{"num_hidden_layers": 24, "hidden_size": 128, "num_attention_heads": 4, "num_key_value_heads": 4, "head_dim": 32, "intermediate_size": 512, "vocab_size": 2048, "hidden_act": "tanh_gelu", "norm": "layernorm", "norm_place": "pre", "norm_eps": 1e-05, "positions": "learned", "qk_norm": false, "attn_scale": 0.177, "bias": "all", "tie_word_embeddings": true, "parallel_block": false, "init": "normal", "init_std_qkv": 0.0442, "init_std_o": 0.00637, "init_std_up": 0.0442, "init_std_down": 0.00637, "optimizer": "ademamix", "learning_rate": 0.000709, "beta1": 0.9, "weight_decay": 0.37, "lr_head": 0.0171, "max_grad_norm": 2.0, "warmup_steps": 380, "schedule": "wsd", "decay_fraction": 1.0, "decay_shape": "linear", "final_lr_fraction": 0.0, "batch_tokens": 65536, "max_seq_len": 512, "doc_mask": true, "z_loss": 1e-05, "train_tokens": 379800000, "max_steps": 5796, "dataset": "wikipedia_en"}
Each number is 500 + 25 x the weight over its row's rms, rounded and kept within 0 to 999. Layers, rows and columns count from 0. Numbers have three digits each. The size before them is the row's rms in percent of the matrix's.

# layer 2 attention key, 128x128, rms 0.0573, rows 47-127, columns 0-127
090:509488436514551475582525480477485486502540479501472475556494521500491535456485489516543505476494506488502494507497487448479468526521525457493437489514508483547498495518529496512506530500482448481521501485506548543489509486531513493490492469484487507506471522499491488460511460506458484520511506476511514494453486481490487517521516497529481492533507503505502512512512547538510473517535
091:530507518485506497444533495478470490500522505484503516479473491518490520546489505499479525491461482522483495528521503477456497490483528504492495513478526445474486516498487527513494480494497557509529526517496466471433510533490483542463498476562523506515439508560533511493467491505512485457506506513477489479562527518493479519525471496531513530440480489508497497479472485497502484481467
092:425468484525494479482432513512522505518508524589535474525476486510534482494533529485499467528517511490482495494488482512521501484488455542500534498483531511481499500466520523505511477505530485517507468517478571475462488517527497502489525503470485494481541512456490486478523483478491495511509514479515503484473517497476491455480502484477497553514518518482506439498506526500495532519524
091:492510489501474469499459530524517509516467428529526495550493532507545492474502518521539478502496494472441526499496504492519484527511451513484480510514488517504481497495508492529527485472471455512500478467516566513520504488519480485498499490483530494501533527487466445512510498479495498524485492468505494502443481525510499450513481526483546506550470495486492520516564457507465501493480
087:534481483469491473503548507496493509506485521458519478437514519546496503582498503488502522535449478500505456479482490490476512490483516497519484494484542441473484495464496513504463488530495533543504496513512458496515523511504486527489525499488493478530491514529526504523536510493481468527509500516498477513592499490527508525511488463494479537442506488506490494492480520479538480495481
107:495495527474490487448519532499491497511502528463489501435492478498507506579503473499469499463524485510500490503471482521486497496520532490527528518507501431511476518502492522497511515518511573460510509535533430471474501486506487496508532489533506491499474487545516538497492535510508484504509490515523501478598506499485526508494491470519501502462505494498511512479453507505498496473482
102:484463538464460480432486506523488513510493480513540477459488469509534508537490498478463524513492535519490522497472473510502497499486522478483501527487483485488495495525518514475480501510520551473486531547482445495479526506456469514486530462543504502521521517526485506489491505504532515488504544534520519536576475525501484522507463490502467508443497517502490497504456498502508466476457
097:501516522454459520416514521499493521520487503499485482421480501513538454543518507473519498530465492540516502523494506526515518513465492529503508479432491458482503480482529513507534498496512515495503515530501514445480500503519514507501523500493523508501476494541472490516450517504508508502487498512527503470591523501512479533530518479508459511469518478500492520505501500459514508500509
098:529510477456536475496535483454496542485500532448484503469523479536498520538510502467490521496488507540533516483533494503457485450491508453504504511495516474504520516497550478483459524522467527538503539481487480487507506490500505515494516471504496513521430484512518527506487517476492484468523506542492512471551508514490526540519506497532499526433540460519501528484506524489509475524479
098:512497482520554512584485510472496493480496479478494507552513521534494485443506485497531516523488539462499514495483505460481504515524493504519462492518483530530507487527469495498504506484471461493491470482510517544537493471523531500483463458472492495463531496457509506486514513495464509505465467480515499547417475492512525501544519534525524476540501493523514498508522470507513497502494
091:523492472490519525537456521489481496491493505481509531544517522522465486431488477494540508492525503492472507503507507508506466537505503452487480449452494501497529535543505503540496528526485483524496510484536552526527488502487483510511459469514490490489483500457504508501514468534492466491506485494532487509407490488547540493507505523480547478543483487501502511504491547511502530500501
086:430483505500458480407492524534508498491489461550503492449488508435525504537488529494503493491533483535546492503512488513515514519479512543473473472490498531508497517497491539550504523475500515520518540522502509472458473526514515495507524508517484490526527515530495514486506478515491507496497518537504493465502507535481505459505463495534481526466507504480525555497479477487485502481478
101:467533540503452464403530508513498483506472490501479501428507492502516551577518529493476532488497492520524533497505520537518499486485529501529508506464503515461506507485503540506493469479512515501508526544496480493475478530503461503500523505533505501491507470545491505501495508492471483504552490541530478505557497485491470494505462478512496489465524480487517505511466508477502503513500
086:471496481510503513447470512530510516516445480545504458469501493490518517516533502471486546489507482485547486490529441550537500490462494478507465488513537516481506526470495515526501456497511503486445515456477569478465535505499502494524506526500534480494535452509486495515476482497508461463506503530534514459472476480448489501494499517489460538488484501487496518502508515506493514507497
093:460496485463489500448512519491480511544518508466526488445490510510517514574499503474502497497472501484532533489512482537520509486537524491513523515479457463504509510498499488493518514524506544503490501499534456483456498497486486486518505515526487496518523470518495468535463537510512458514527535517468512490572502473516468489513481492464492480458520485453523468471452540496529486479479
084:510517519513508518578438485551529507512486534541455474529575521482452465450511511453529496499470509512496506509505503513511491519511441489499509485519478521509501512503510498500514534464550481518503505505524498515476485482494509515501480498487519507464503522469494511539494520497488505506498465492513444531490485522500481485519474522487544505508477512538503470533515511467459466501460
084:446509514486495518472495496542521523515468512546491480495480537463537446497512485500513467492473480492471515505529484458504480495463474512515498477524506503499494530527540471519514526467508514500502465498507546464486500523489543520499521526474513513523536463540449467513507495465468533531507539524503478500438469514535492487510526525481495524505493488465489446506516486489469502540536
108:490507481498492512520513491520508500448493434479470487486466528523522523476490536544533531472506521478493485535483476523506464491516546485520457521520451496513542504523497463492482511489503473449496508514499517517496500477449510478526492504502526468482527545433526488495482532504506452476519508517545487523506495481532499479544489510491521493513523492496496485522522520532527550448531
094:519534504496494526528489459498478440543512470481470520524497473500536498451538486516553516501495459500504514484496557470485471505482490512533503492493447513549495503476504495495514492537523504489516500480524518477506494505518510503496482452455514510499495470488497515505512483533494483538461543466453487519479496503525523555532537514510504461516470529525497497447473495515474530550504
094:527496495524500524514496509478475462490524531511480473470488505511531486488524459506509504508491463526501560448502531473503464525506487523533504485497496480476496507493518548513536487539524500489551482481518495477512514524535506501505541467476456539533545463505458489478539496518482498512484517511476522534478541521499553512528508494538485476506477525533479515437488488496510487563487
093:551509455534516534515476494477509460500526538473486483490461492489532512471520492489531494541495551483529467523548499476490487526501499540527501489511524506488492512458530471479544521544489468503521499462474487470514523546494498531496493490466501498498480506516505494448478512482511503464533488466495529507503457513511511534553524518554484489491505529512500501474453506511462520551501
100:562528461456479510524508494496525446489479496438435500498490498525530529465543509497522492472455520484487497544522532481492463513493520516481509501483468476500536489474488463464506519548475487495531513506516518492520487466483477493492496504444475469479518470488512501491498490528484511514501544470550525500448478494521493488504546504539512460495500509509516493524513502525488534525506
083:554461514465503491468472516507496534487479477463487495526561540513463509500477486487465510476480517542490481499483535492473511489524491495470486475483529489510455484532482480500486450479503490540506502513498489492499553489504474524501508516508536495520458497532534495528462550534476448482501479502544497477517507501453491457514533503483488525481462467521478475507480552456493506496509
098:580459465500497527514495530449490491543527497483511527497496500499513470452530457483524529499491509489516473520486520480454461511516478527520490503529487461485518469483535492462499507551485476477537490477523484520507511495515495492515464456502501506529527450509526496499468507508451473489477503477504533526488516499507540495534538516536495527512475494515496508431493505497482547502483
094:486485519506496507471481486464531506520507519450494484494515484496572482508512489486495485485519507520506473558562488483530536528482532484472473464500505494492504496484491460501473527470499529512491523502495515467506516475489481438521504459458523521506466495488537542464545513500522531497548493468472512484515530496475494529473504484492510512478479480509520456474520491535466431475494
096:515480499540519501472543491489438516513506530518558502491509508511501501527490502489477474490466531510489531482518537508497512521466529490523532485492546499472514500520447494513486497530499560527492538512509468485461539515495479498457537504506475511537480469567504463516521502467479494479491483493504493488481555507482506514485492469514478552476482526520517500498465495463475450541490
098:546507502497501490479504487480477445538506530466485534489498530507560453512521472478499504494474537487511543444496538443470475508463517491520535502507514492496500510480515524496475493494457506489523495511535464457498515484531494506526488512471498514492471445505497487512558530537512493516515540494495523483501497490467514516539488497533531503494487516520515505445476473475502501527436
099:548523499501509556465512485473463484589529505518493502489487519498529476519522461506490500542507492488496503443506557448495487486480466503492526501530538520514441483510489493485515501508487492516546487485516487513515526526542492494509547475495438509521511459487499495477546479497511530503519513485495520511490483470478527500513500482532500489491477503546524486464507460482523522510467
098:499475494541503473517486478550540511491501481480517520525500488511461513464496505549513549438490468491505501519474534472472511475502548446464500463451504501495477527502501497523503486507513477524505499472554543527498484512500488476516515488494495465510486485457525527531517469485467460479494510452500487520466502515483521472474510547502477525518480518489490485519539478547528503539533
098:419513495508498503477493496477482524506483494525514470456511490512491536537513503461475461483503517497513520472498492489547518465480481492489510497502535509452488497514489537523482507490533555479500546513499508476482498515488474512477511474533525497504462500519520500463484495500474519519496498521509468466553535516508490522433518526490516532421527462500507516547480486508512461533478
103:567484500495497528512482540484476461505528534434482528507494495508535472496514464522524485519455522498468502483503520502463478484498536458532499502502500496495516505484518479447499492563508519502558520478501504502509539503502505476522494490480499543510534484480505490479493490506448503499504531493527533545438475485472484479540520510543485503486487502496484499437522492468470501526479
101:424543521487523491498492494525488480520502533539493484512537513502463490516445502457520483513521450486529548515474507500482467473505479495540509527519466535512513524533500535501536463477537520452468491491500496459490485511528505534513444510493524494491541488483483494497467508522545507494465521513481501505545531556476519498477521487502474496488517509516504500529514511467525508538491
110:455465508535499509517490496464520449468506503508471496512488474476515525489495535494510485475459508481517506486488554507499504501492491511553530486469502573499459491495476515498507473512471527473500521500472529488509525534501503520514506551503503489487536549516482547491534516441520501465446463553491507458483525504519509516547519523525468503519461501498475505482514503486490528535480
092:397522536473515496500467496515515528507523491537519480486504435496425529465472507499503497460559479501520491518489498511521499520518477520523511516492520518513462488498510514510543509452561500481475522524495503502498508504495462503496504513508504483484491549503497502492496526471521467507478455536499519488515512550496465474524490496485495494505496497506477510549548502538481517517509
091:521465552463499476446507519501512513483491533532533520496523491492522507512493537497484474481514488538510489499472471497520506529498504481503456493494516504464520527515475532491487514502512539510455480472516477514473500464441496503505446550549455500510484527521484454542477495474495523465517481500525488493512513533508489481499475505503513512480510480503492510592479488498563489465499
098:474538502500507499498472518482485517499482555499545465487530481481463467520498493525487490475500474522486503493453497473536510485528501494530446480500517429506430497505491527497560499485527539499482508500509468524472491525508508501456533510506492497528508507565493487474502470489451532539498488494460496509504513484522520542485521501539478518514453482533482544520496497494517477475495
094:532493502519513544525480492524489462520515508464479489519476536518514478462528490515522515517456491511504493524500502505474456491497547519488451499496502499542527491512527469501487482545480482529505503461495566551510464530546476475530504474443499490487499498457520523523524504532504487517489514470488519537463461467486493480509507525529499452524511513509475513457526458522479535493481
102:494494526476494446460496482565485571488471466499506503473495514538454523515466530520474504496495510543507468517499467518493481468500538496487485497479499469518534469558524479521489511512488526502456488494472485486514486463472463503490476494504511489473484503498545489499469541521496527492504501528571473514521497506511507510508505485491510503493528504489513501550500527525530540456552
095:451541546511448493522522476452485509515468540491567443499504526505503476485492462529489478492530512514531537461490451468523476500482493505502521502482512501487488512510502501493534483495483522535468520510496472509513446502505496477496473507490499540494442511521543509502499513494478498526536533490535461516509502518508498482501516543512465525515516449521519550482457498521526499505475
093:522554453495482542509499504490504475508493539496471513554494488531541458438516497509514497515486477449494493527517495518482422493485492469491472496529458502519545511491506511451515527500490484517540475475484516512523527456519495515505493481478502503511495483475512493462485489506490481495515542470521501502434504529520495504517488479532505466536473509496467510490556458496497535522491
080:478515495453503472486470516488478518485469501516488462454523492542465534507486498490497470479535517490521464472492450470539539506497536505513497481482500492516506483532540470489496563513510535523497513514478511491490496472462474507471467500536535484506510496552489499489470512481518480493547492501550482512520477513556466513527497474472517478432531473532501508495460510514474499478474
104:487520482502526530494532472468466454514503538504500505485490530499527516495500469500549503512474457506487523476485525447470500509499480502524501510503486516493450496483478520541458440526487522485520483487492479476464479547532471511499544493489520471518509502473469476511531506505518483482478509524433523492521515485471538526499502483502448509462493530548552514478468481465509496535480
089:450524566495512496459492534484564520513514506511499491475547517516551522500487481461515470520555470482510474482510485514543476515484509487454479503529532519511475503497529444502526528474513525480485523510454526496532505487498486449492476516478474503482479521522503505489501518476503528497556499528483477510518517493505464535486536445477516514489552485508532506500513478508491518501491
099:495522495494480468458510516489516527489498550539505504493524529448478482504522478520550514516519476534490480480510439568533576526483503504501451499497494508483493514498514512518500502460525500508480473495462510462499504474498524506474491498527510512502509487469491454478477459490519548513521470498447490489512503536519505521504500473479515480518512508494517462524521493483482424493537
113:514449510524511494497554459545475540500501508483528530500512527492513498542468501493470502495480499508474518502494455490446541476517546510501509501442523492492461517550449519546445481513501511501478493500522451499503514536464508482503541484508522507525493506484513483537508501478497462497476441491503470486539531520468524448471487521496504527476525522497520510504485496485503504473510
108:502486496487537503467473508507496517553533502499519544510508495478530507498536509496466486527515482484503490498487575472493520495502494545548486485446510492508420535483488519503499505504490514558473472507520479523500509564527499525512496472509497471485526488526476498520544533487546506479498466486457507519489553539465514503531516487502511499498485543491483520469503494460494512531500
100:467537536528486479497516494508477548495483520537510479488525491477453515502497523503495478489511454532492493508506433534534498514496492499460478480460546541507450515506490461493529526462504508539484482511438513499520512490454481497489504510519507533504495523541521513488489502484516504487558474537485478508503532464514470522491498491456547507508544468536521473506507501495482497447501
101:515486485495486557521495507493512473491522461447505512501472538506505516471487544503462507501457515462518501519471486476462476496501522493493453528473508474551495491523564449472491497541501496494487474514529520493491483465485503484509519495524481464507480461479468497535502464534490497487527522482547498505460478456500514461503485505478479480508496488452508524509514469511514570513542
092:529505514479478476488540492483503499453535499569500469473517497519494474554489513491518528520493495547498504461500484494505540476511474511510530488485514519464502495509535547479501524493487513493512494482523457490482508506492519548506515503511485502487533497541520507499511463479553540490529473543436468490562471550524487542499485483494501506516514499513523497527476519453541463494509
104:463500518465457503444467503517500503491502491549492487496487482469547498506517523535527478500552491487479512544543461517509514539476504535479467508492519531488505520451497510532525494463554481438500470491482526508481474540518523472514499518498511504512556505485465485498487502492518533520504520519479509491465508504504480477503448508462522489542458518475537494478524522483493476496529
098:475486487479507544528462504513527465539520479500496470566507484481506516466514492519536489464511488502501481494482510469559522512493476490474495493504510531509493494509461525514513506477485476491501465524559525545501495469518518506489493541513514501478493518427494510505496512516470497519466473476501508486399490469499499499482476463505503481556492512463484485498550474481518497476509
105:542504458514548548617499491444486477486504514474473486551488523488510490435512482503499505506510527467479524510495496486481485491515491495518503495517488498530484510531511465498475494501487470509502456491495517521559497473481508505516484501469478531502508494473511495497507479482490524505500490482508459518424487483476532489509510527467507490543449519492466502500523470508502508500495
105:495509508467473482440523496482480526464483493461512481423515467542509498580500511477479503512505515504512491487493490503473495493489484481514518511502498467473517473489502510475505526488458539508514555548519447464488520519507476506485518505498490510500495485578510509488465502508532470491524513518480492489576498481485493520494514486499508508434488488524522521499463528493512492479483
113:482480520489493481418518505523502532485472518496508500443530491492541506584497530498494493499512518503520492503519510519506497480469497503538522469474487516456527491476502498506503506502512533466503524505475441446469489520478501494514505490513531494504514459531509504496517502482573498489530516530499468508596497537496490521496494488526492533460501487504517533491503512490511520487478
100:488503514488491479407532522469502538497488481510484494447511505520516483605488526513469496517493495518520495467497497526506494490507531509516519560496511478470498515474483504517484505510509535519502528525474482478439497490486488501508542502529516499483495503569497510498491498503524492483507535496512505497579494514497499529493493460495471496475506481518497530509452549483500512483498
089:513465461514521504553470504514474529492514494513537506543493519479502490409503493529503484487492503478497537515489502504497492533514505517509520510488530515525523499530472463519517468500453513490508488473512521544519494465480526498483488511499495478500517510465507459470501492487438497501461477441485494509432517505530529482512524526458495490555529509469531465484532501524522502493537
113:511499449523533516590497506469492503495521495480501506559489508516461480403511505511500486479468470498501502490486496465473504530503499519494484498511490510530511504535502482484496487512486470512475484456502542542560508490504526515479447503523479509489501482440467496485501518482474491525483490494468497505425489494510508503530499522476506474554518513490495492525521498497490495530499
108:518508499513530515610474521487516491494512498480477516541504519512465486416494472523509509493506518485478491473494529478493490530500486491490481483525489531532530490530471464520497499514481469542485481476499511536538495505503516517501466491482481492502499483424505517483506483507460507523490486457501532520450516498535507485487539507504493471544490490507487468502504466558471483504496
116:534503429503524510589503500463508512510488521518481502565513503509474493455498463512513510491491506468506511525496506455496502483527478491492500491524481517520497491517500482503490492514473473511496468472504558569547486468510491485494486505506501500491478503426520523502517488510464492503489488465494489516410486493501526488511525509498528488524509487508509462532531496545492514509518
105:527527437510550504590469487505495482501491504472497518569510508473465484420510500500506503499498506493494509512513482462482531502526480497485464501524484492526516493541490473505513501501487457510498480466510550523522503476506526513514475491494501485503510504451492510515521513512458515488448501471510532524405478486507531497512521501505537479515507501487503485510506498517533488509519
109:504541523499504455452519487492505491483513509449485507463487505512479517579465522508490493526484526509483489517491501519456528429486500457522521493501491473460503469477519510478477483502494525486522523525479422478487525487464498509496504505525496531506454512565515512496485503494512523484507508504496458497589517509523477509512505480517489526465529468505492500492515519515502499491475
110:506508476501509527581503503516503495470526474521526501568492507479485497443499512503476531496477487470510536519501501495492503534522489493448504494518504538519479497526496466528503481497469459516494472440509546517528492486516495499471490497462509489509509508460498494492530496503445522511487480514495501504410469477490536499482510522497506505551485523504500475518529455505516520530549
089:537493452527542505527512477495519482500528497496463515530524512491506519471515483517497461474461521491473520499491490498482488502495498490498499485493485456527545526538487463433511484538469515505497501542530492518526509502480514524519473490514499537478464511483514513498472472481467533500498471475470496502413468481534498505515488444504498482553501510508485505439493482454514549503500
109:530480493460547510594510508450477500478507525433505520544492508526447533457496483508529514498464526502494521475478506452483508472502504457531467503520512476525478453528502478469475503510478494516517475473505483514561502480485470515509469483475467516502454491479518519479503512516499485518494473477482517504476497482508529500512490496532518485495513528514485476497522511525552486504508
083:555488481493536495566518509467530528512507506441504502478491517545470514546494506507506505555476527463553490491494525504462527467484493470547458476483474476472495482499512514430504500516486514482533488436507474522492489502474473503494530486491522528450488498487499472485513494512512483509539489516512470505503460501521492488468506492514490469475509472538482498465505539510507490507466
103:460503544506465487421510499533533521492493503527526468453504483475518496540502539471501501511500477523514484498530521530504476520484518496496518522533519498458501520499515541525522481478529518457500517509488474478482499510509494488505543514512534483509506487539448495505488517494571468488499483530488476516572526519508479499486467514479498516434509500473499499528502495455482540510529
104:534487496460487484468537482487507493499502504459494514435519513514546511583497524498467509512498503518463488536515522509497492450489471482524513514484490504475512484527520531461489526517501531511493494537484444456481522511535481482515504478497511509495470472512544491508498483496508489455501527506508471464572510520528505507500477458523502521451508451502522491468478507488460482510478
111:503468513475486513420563500501495508536502503482483494419474490506496519553495519476484502517476496490527507487524486538477473472467487478503497514482503474492498497488481552486502500496514529492526507546514429490453512504501474505529512506516490515490489505570500516505463502492523513473517502512502496481553491511501459527494471478518490540426524481497495532475488487485503511486503
100:516489503489493509484511493479494536511486494493509493445518489516503523566467522516516481528546480541542528467498480523489530489518525493518523500468476476455498506490525494463514513536526528531502522513490476485446495519527488524490520536537572509468485493546521522464486496482510502523511510506478509512575530529494495533514543472516487511465495459527514529496471490510483520481466
082:516461490491532520455522480539531539541510449531488468477524477507518516478504486507487513498512458509513484455479504498520502515483479499532553421498485549510501488476496505512483468510491516483503553523507486477515521501502496501500521541511530457517491461509463538519521547499536538484461497562492506500499470549511512534501499461508492490541505508534502502491493486469466486496499
087:564521482458505487473483482488518513503504492446521491444486498487503488546492474505544468536464512534491478540477510486500467477486514480508524473489511448497484478467524497466488505493492541511510468527481436462517497489504509513522496517492488535500446505500529516531506503484522497486571494486485500474564496482489502520522512467508500526443493478529529513461522522521507504489517
098:460497477484494507559453495514510512561503500535526543534478505489510474440507486512497504485521467474501490498514482481513517524514479514465501497491493538511479494521507490509504484492522473522483463486482569525540496468491478521484481558470504481497537517437501506504490500475485499534477474476507516523427481477525508469437515498496511497537480509478481506550504482509519503522521
112:483506491511512517570481505508487504511525500519500484550494515483465509403510492508538485494511466469493519487497481467497488524512500516461484506529499518527490501514512479521494485488491473501480461442510555527535521526524515510499500499484484508525486512430531495507543495497466501522503513456521493519425482477506517491504494508489513473558500512447512480522543489525510500494517
109:567503522455521522516522466471492506486520533424471506476492509525519516546489504507528524477459530512520502491492509495474469464517507500521511482469525468495493495496505478467482505522468532508499513473488441470504522527468471508505497499486487494488448469540503526486515538501509516473513520507476484517580495497510493535524501488538527488459490508547471516473486497476512504475459
120:506519530503477499399532488525506507497502516520515489425506509507519510598486502493469485493505497499489515528500493513519523507507488499515502504474483472471483507481500524489489500506511547476480532551498471451470504485495498489531538505511506500505517513581481499495478522509511487494512504508502495486584504492512500537491470477502491528465510471511527524505481528495477512467499
099:503503455496513511547458475513513498522507492515520498555509482497493529428504494523525478507507509475491518501509503526535495516485460532476513469528507531500496499499488473506499487481484453478513454478519589509559507486470493512518462524484491486506529519433487518515514500504491511492475510463513515508435475488464534472501500517523508503528501522496464482519537453481516521492521
088:495439476469538463546583472454497508494522488482483508494547526514476524490505495493503485540432496496501504481503482476464484511480511456520492475491501505513520494513460461490484520517487489503519520511446496476505568509506481480525506517484498506517449489554515480555515515496507495484491521499524486500517521516518498505543506519519457495495465499509517472489461518466537511499515
117:455496540477491482415558483494495528482497508500526489441496508492493501573508517489489489510513515521504500499509479510477527447501511460508495520485520480489469497483504515492500480490506546496504508534505452455498536507461475492496485490521499467484479482561529488491486518477517505478540506520515503481582536524502478508480497464506472511453527494523518499477485522490519479488491
090:448489484524496486495442533539501518519507468552516509549481519481449463471479495515522502517490451516522500480517523484519532507504483485487473483526509525503495509493469533546522504501489440524494457514483536515539477504499520522505470505503491527503529530467517479493515479497465483508490503521493513468464499528496527460467521536462494508555535557486489487523496487501490461521530
094:456499504541482519476489533549497487476501466611526529506514505489530495493503501523490486487535491504514502491495504471521498531483507526456513511489524515511509536528506472509499486481497474492473514536529522491457497517520516488519517512517537459509547460526459476493488497494538481484470514480510506475450524519500487448494481526478522495538475487466498511557489447513505516506517
092:473518483523495506511470478513525487483524495582494517528503471499486489449503530498500487506537489476474500475544504515499468534501514509484500465527521544507543505473486485537523454474551467485483504476489552514506504490493489471478506495471517484515520505478503532507478497507450484512478487460477529477426481523493503507525499503485513492565503524450519497531551476501489481508534